Part of a small language model's weights.
Architecture: RMSNorm before each block, rotary positions, no biases in attention or MLP, untied embeddings.
Each number is 128 + 32 x the weight over the matrix's rms, rounded and kept within 0 to 255. Layers, rows and columns count from 0. Numbers have three digits each.

# down: layer 2 MLP down (transposed), 1152x192, rms 0.0556, rows 116-155, columns 48-95
# gate: layer 2 MLP gate, 1152x192, rms 0.0592, rows 117-156, columns 48-95
# up: layer 2 MLP up, 1152x192, rms 0.0587, rows 117-156, columns 48-95
down116:202122157066123098136143147115153117189093154119118155142152136136107147129115102157127143129134173143108135140118074133124149131116136198147165
gate117:138113095078125161094128140166109130085166076151154098133187126122134068120121148105122121179169140145110120103086094112147098125144125155151128
up117:085134088118057149134133142139146054126088143113143096158165105089080148172143137053156153095114154225118156088135164120121126127116157154210137
down117:113114164106149086119130135070132139101116141168106145125059138085177170144117144100131185145107099131146111142168083150120160114126113090104072
gate118:120139152122091212149111161135160115061120132115117138079107143167125117097113208078083099144197134098059097167165168181099146111118085132075107
up118:112121083105083103108161112116077113213146124121114035147166114092154111081070079167201192054044158133141166113108129096116091069163078186181213
down118:114051050165095196107124099154094156132149154126106110191174123144167118142080128129161086086093162063093230127170108089109075126163039192117104
gate119:089149120129160110147092124098064191092136148062181178082162114164153085187112095082174143113136092095130114139165231093084190155117118161175203
up119:114038053196170143150143111076113215127156190111129164078157097190148116118137142066080089046129117158110086144180148115136123132124123088078178
down119:163093081154132166140145111145150140186106146163170121078089139233100155204095101092150133146126134159124101149148182074095072127086155157116132
gate120:112121112131233158130133117114144117127194161151080161151163109095077196134121121040111125177096108031114136138086043170160181127099107130147172
up120:101111136166227163127163112113140155100203133177052123052200117097093161130113109078118114150131099006096126134119041161162146112113081152116117
down120:181212106124148091123142122118131096104132114125214138142128149106107156156156135093174101174093147113156076116111081122171128117101157038212138
gate121:121134154142156163160120144085133114143105148199115141145158134111122122117151070153095152142080130104163112127111119137142152120141115079089109
up121:127126136156187143088080095072162171122147118137123144087164114109107126108133181139112152146153112147146129126112152114109098149152093118152149
down121:084142120149138137104105128141160158116135127147117154120110115147138125145142125114096136134128133143142072138122135150127095122146147132121120
gate122:046130099152142150133118177178127097141049128102073100088126117147117100080123140117141151134135135128118131130136088189104119119112060183113102
up122:140110129117060109198175096125111150177140196114133125129106130124168106139139072083123128128138194137151145118141108113124147111110118129081096
down122:115146145163151144079159176063079170079134130156139191129121132135125134169139122091126113075129146098130155152117159160204090134108121120136090
gate123:126143149079069114140127150074157099084158115169161112101091180106120135154098126138134038131089125113194197141087073155088133136147110129120071
up123:100158152121192157143102089130063127166088081230129083126151116186169078166100093116103187158159166111152105152177098179203068153147087163139150
down123:076118070116038062130118065115113171130157156113161169216076150145117087149112140102089157137118120138148104132125115193137113137104115158115073
gate124:139116086125173058128165077066118062186137166088099136166096149083124131123083175055128119123097111157175120135172145118128147096165143142109158
up124:095123172123099194090100162184185163109087060137117136102114115191131119143157111177163173168113119119104094105152114117075160136121072126146125
down124:124159100108075103083078103149111131148107107105102124097107128118159144137118144157166095134129121153048119150135104162119113167173099178161109
gate125:137132092155148085092153153122138113107162098040115127103183125162221107097102149133134138142126099107102175165138175106094121129099153110117138
up125:157136126109188131098083160103128131123182130093118125104093136174144119038172176086131107115105105175106130161116164145104104101081139101159134
down125:151157155140187156088108102126161143128109180089106096095150137129159147103137143128145124166125187095076133076184138124129071148111158153071163
gate126:138116109085074142137139086182149109101148149148162119128169136142088128191147181127136123164102101133175128135114142101116169126137134107117178
up126:107121094162074127114179155134160111139088121142164168110119123143127156105104161158151127097149142115145097113130121119142136131102139134139127
down126:089157129157163126125107094118132130110128151140116134123099135107142157149124118101145173142101101116095149146100131140135110136100149131166106
gate127:106098104145089108119139118103159171131112132155153142153148145162140129133087110163167116140092102135145111115125134124142166124104136123130143
up127:137121103139166089146159098124146139125117129154135157168122118134126130115063143122144119117125138141150142173124136121165123123135125098120115
down127:093117109133152143130133121134110103137112107120096115102178139109155085143103153127142109117098110112134119138133105142124124105078186138130146
gate128:197089124159150120133123116073152143138137092134106089165115135114124062149109144142101123142159154113061123155126188156085145143128153067223111
up128:149145087141160175125160109122139128040126128093188177101090164168140133121158172084161166131135146125208090132168136105193109147084176122138185
down128:122131116112086111078143064186153170168112122135122157156188162122063127152068173135116102137163158150123116085088046143115153181152149158167142
gate129:147101125161134110128129126152100163117107150169139108126118129114100127124130139148140163088148129113140103115106102101117109125123105136112119
up129:121147142108129160093067094122102151135108099100134144110104133114102125112133118147091136149116100106124118131150105120149089138139125142126149
down129:124108126127152147137162121126101105142133095122112112132144099114101129156121132139138126123142100122150120097176125101122133129115133099124109
gate130:193109044151151087066059102150092101210098133083086160118160104104136138116199130127161115139162159128102136163081130179092122134173145074094129
up130:145164063163199083123032136116094118158103094132096231143087106135117125120157160083156115161139119127099102157012105157154100180160238030121116
down130:155138116119220065166126136024133109161176125105182112161164080135139121168162143047160076101148087137133105132069182142101130173101169130082110
gate131:151129099072186119097152148151154155106059135098136126115154121147083139156112142127152096130170153158116122135109141113137121117132105154136155
up131:107072153201092132118134098130108112124126123109148128165161143113098127126217183127112114109087174116165158115134067123091126097195156121247139
down131:150123099136153130130172125085123135165055148164125128181139112058149092117130146095115092123104117134090111156148102136156111154162104156132101
gate132:113149114126109145125108121143096144153135144112165118131171136109084133124097117062176153107142127151150141096116145150123138145104113146236086
up132:111143148108083142129186206153093051121122105160147102168081122172171138183163142144161114178100123079148103182131139125097129131053130142137175
down132:101187127090084121123103172104083113129167107099122170101126145061214152126140147171141073133077187121116079148115082127141166113122153126113160
gate133:121098138132122065098162152162116138131104150112144121134175127175119115126155117103134185078111149178150158126117184151121208114096140174164158
up133:116129136182157070120154176145114148130129127076093085130118150142100143114124123131166191040074127196157116154077181147105180109087157201105120
down133:145152127138133120163106144080162094120149132114141089145103106148137174185158153102103116160089142127182055108103164107145098180092158160101131
gate134:136058141136137125118081139070130110129117093176087148160205153126127138113176111101084138087176108104104202111125107095171116120128159137096141
up134:139187155122145100167088114158182119147124109075153162074089120050104125120096083125127165153114123149098124104131084149135136124147103127112107
down134:088119089115171161095144137180092189142116178136137129081102216092146105154129128131137138134102126111078079126062109164145066151114096141130142
gate135:133177098146090166072120160117152090176132075082153120140106118097091177156188117122097099109155161146152149165139095144152109114148118109146093
up135:110081155098140103107111129100167066063140087145133122131151115158090091151133191151105079162096144130105165177108160119126117114109094170134126
down135:132113064141133120126126083076093145102136137119121127156153110125116101163169139070140137128120132070094149113054106177119091147159101126165113
gate136:118124118108147131151135099126171175092156124136145124163143121166137106143107147157137123145138193140100122103121147108128134186135128086163174
up136:112147112051203150121124091153106143082159120169085119131142142213125136133137103152092128086173171090122140171156099150149093146153128131112118
down136:153118108129106148139127108184094146129101155152135136121160173112159111133119098140183115144106122100103122116160132158179140130123103106117125
gate137:084187155112118143143147083104123125126142098063112099103134133108177123149126122087126087140116159136156122126135146141137164120093085114082144
up137:094165133080142134117115095136179114114130136066128145157089111099109122197092130118144078136136164125158114146106078117132136133116111144102129
down137:167092080132139105098097102146147100175113102118171184157041096157079097104143127128120066101147124144151131158119104118073154161134168134140168
gate138:117163153116173125130114201191100079113139106179123111108140102146194129173111121066132150135135177117134092109156166139085208102092102125192131
up138:168125123073172049140098148181175134149078110172136120153127123160094125173148133128125113130160123143137136121077099170131180126082142162139192
down138:143167155116196059122137081133125067090129134152166148122104146108063120140111172105103090119142126152123077096106123144137135176147151117136155
gate139:154115120139153149122167138144161135102129151143107096123161129179141133090190132106142156150127088123132115131159116118078100121150098101117184
up139:135162147104123125104131113146100115152172106110146126119119106090132137140117126148124140126125130125127138104134139103136137125112133163150120
down139:080149144123140104154127114151139151129146129099134121107145131119155161125125129148148129157105157129110147153119119131092130125130161100153132
gate140:124087080114112168148103118180154091147109111160148108140170140107096088169157106124137126098105184146128130112127144144168096108117132105094160
up140:122138094127150089123111126146150077143101093160146095114141123120132167114163115086196031110144127119125137083154161120088119106127132109155156
down140:173118186101088112202137121152163115151148161192093171120108136150104141146154108161101148153117061123103103135104105163157127151109160117121093
gate141:135109166123163186194120164097078165080164130131093088085169100151142130102174119068146107090092174104138171128102059144142121123098019106144171
up141:091137164132135199192085126081078148069202090187073154109126119149144110124178118078161118096094195100161143153101050154181128165057111090140187
down141:173202111075113169154098129105123139119141118136099171139139123142133178136164114089188071085099087108134114099147089111106125124108126084124181
gate142:135082134138088095139123140151143143141122091124129152112099135137117126140179111166117135133181150115130209158116184132077094119145109112141165
up142:092137131138201152099118136137162106104158144174081087160130142043138115126072139130073107147093093130119112098110118177111151138151137145118089
down142:108123175139098171100111163112116121108054121133155118099094116121138094113129133131083095098079107111123151066145138123122141087174095104037124
gate143:077130041117245142170100116063118125035170095150104169058198146077136132132226167158121156131115129156187175098092113219113135120160097162150138
up143:149178090203137117134135099139101159137137111185137151095152158194145179112129152144102111144175063102127119088164073090134104169113112137152133
down143:017121019108126100161026136101086078135178142182082126086120145121173134146103106127153119155086179084109211105062136129103078086141173178130096
gate144:141148146166089098144135132095164135126202166089153168131184120110165118117122138104181136074191171175171130105079133169080131130128091181097095
up144:132081150155195203102081121123104119112121096182048147104085146111136122117159071142093150197100102106073088151205154146148100136138193113106092
down144:118117137130143161134148148157152109132089109136090107117110123098158114094122160168147098108113129135103197159170106146114131067131116121164087
gate145:133131094129149168197123109086168120150149114154134155124124117137160146132141117173125155126098135079174117162092148144153155123118129096125093
up145:118108121089135144119100172187180151130122092172149152138123115118047121172134118128092094171139121148163132136101083159136132132144125174132133
down145:104139149151113110124152143178155110118131104115127197131097159213094113117167120128122129129113130074155148107096146102182104154123160077145140
gate146:144096155131150113119114117117169152128130126109127104135119121141117142185139205142119123102110162120144129116100127103149108116126110120117138
up146:107122129126134149147159102143129099160127157133146113130165139095122133101074135150106128207126119120129093097136121102181134127156136163073132
down146:118150151122140109137112165121098125159156130096131107135117094078153126133137141126093098136133108148143188152160165092117100100139130145099122
gate147:084106152197104142082123154152071143127080121072169099077115134146113121117147173178117203175130167117086165097106118153152146096134133116152205
up147:138151190164119122072067129111152209126047082055142131116083141131109113127100154190131176130094171148096172136123116151189154128139076093071178
down147:079136113180140105143135128105161100112166089152120160134103086091095143121154127064120117113129096123152121166153166090105108166165146113171105
gate148:163105128144128154169080152127166142155104129158108179103143131155089128107130109160111165098103137123119128094108122095151100122118102136126137
up148:122127162130158178080106125119141129124111115202111128165124144150095130183175159184117148181142104096119158092082116121122129150118133142103075
down148:089122135157121146110134065157066158139122142148172187116121139144156136101143125132114112170156120125123153134130165135142106092079087154086135
gate149:120152060111156116117092167136141165166189094166121125103161111134102138167160121133165076166159129095133153107126126152139123126114094127147087
up149:138130081112103169094135116151203131168153135192189133165159142068108101157120147064179101119127108117093099094139116124113107136059162104098115
down149:183155150099122125179134189106157056161083079179106146104141163117094186175136142158154113122106132099083080134205188094165109148114158115106147
gate150:137171106186144138111134100136144105142119142095165116093091128107088142114105155181141115126146147160119115093118133124107138093144113090104156
up150:102201115134145127144110099133148159109214148107119140101051123132129127118084096158110139084181102175077106146132118106161136128117144094095125
down150:131169126137106119183115124114176140117148125117158145106098128142130106144136096113120079121117142152143133159103147131102110142123122145129120
gate151:166054148149123136165180130101115107168082081204137141128107188100173147092123090129167097082166162154156159126129169118105112103154110153144139
up151:116094083126112109120094173136155093091104164053135113159085098107064105126126195073168095146053167096144168111079110098127130121121117180177115
down151:076108068133127120075082121195147129073127172077108188121094093162117174099139141114113192125110155130187121143089083205181081154112098193098121
gate152:096090125211109175136129132144112156133128101152110194117176137138144122128100054130087147105116078122174131170092118241124172156205127150132041
up152:124130148148123184152060156157154061041105129067140139106117113137179119122105149077152145169093134132075116177117095095119147115134128152120143
down152:092162139077132106138118130121126112170152142097150085140136160158110149042166123120131143182100115142134135076081077103186171181149178132121079
gate153:156096164088189187129060096090051078124103139104151112109140085108137160147154106106143163105142128066161155141084151185148154100074103149090089
up153:119145138140138055131188117148157136064125150103095114119098147128184031130165115157083097133119112143100122119176195094121103129125147180158119
down153:126153064053113123149070148146180160132116135117110118097156097081161113149122083075172134123127134162179063103125105148136074091116081158093144
gate154:112146129133175132167126120133067142149121127052113066092104119129120136157131115152126130088149112117137106127170128156125158145098108146117159
up154:125145134147091139129195179151120126120126106058160071152121131090111106086084155135123149138107083081156140147166132124141147111123129115116128
down154:147143136195126113161150095127129127122123053117116135146116125159128119088110161106115152118157121059175187156129120184123145106118091115149119
gate155:104163135121162135096073089133160120090157136117106137149114125088136106118136149132118114159125099088130124146181095128152108107081116154164159
up155:109127118126059138123149152098133171122144114141139120106153138183148155128179145108207111171136135146155093160083151134142121118121141120165151
down155:122125193155152152135159133147138151110156133070103110110131149106137144138149056144131099110136087105135100143150156078146152127126094031144119
gate156:124214153109100133193142099113186147144084129139111123089051100164145129122097134114157113185151047099130107120114150122132183179147089171161172
up156:147159182121113115176146134128145151178083149124136107107109113152124142137133113149159153164156065132140109120159170098111167158160083160144162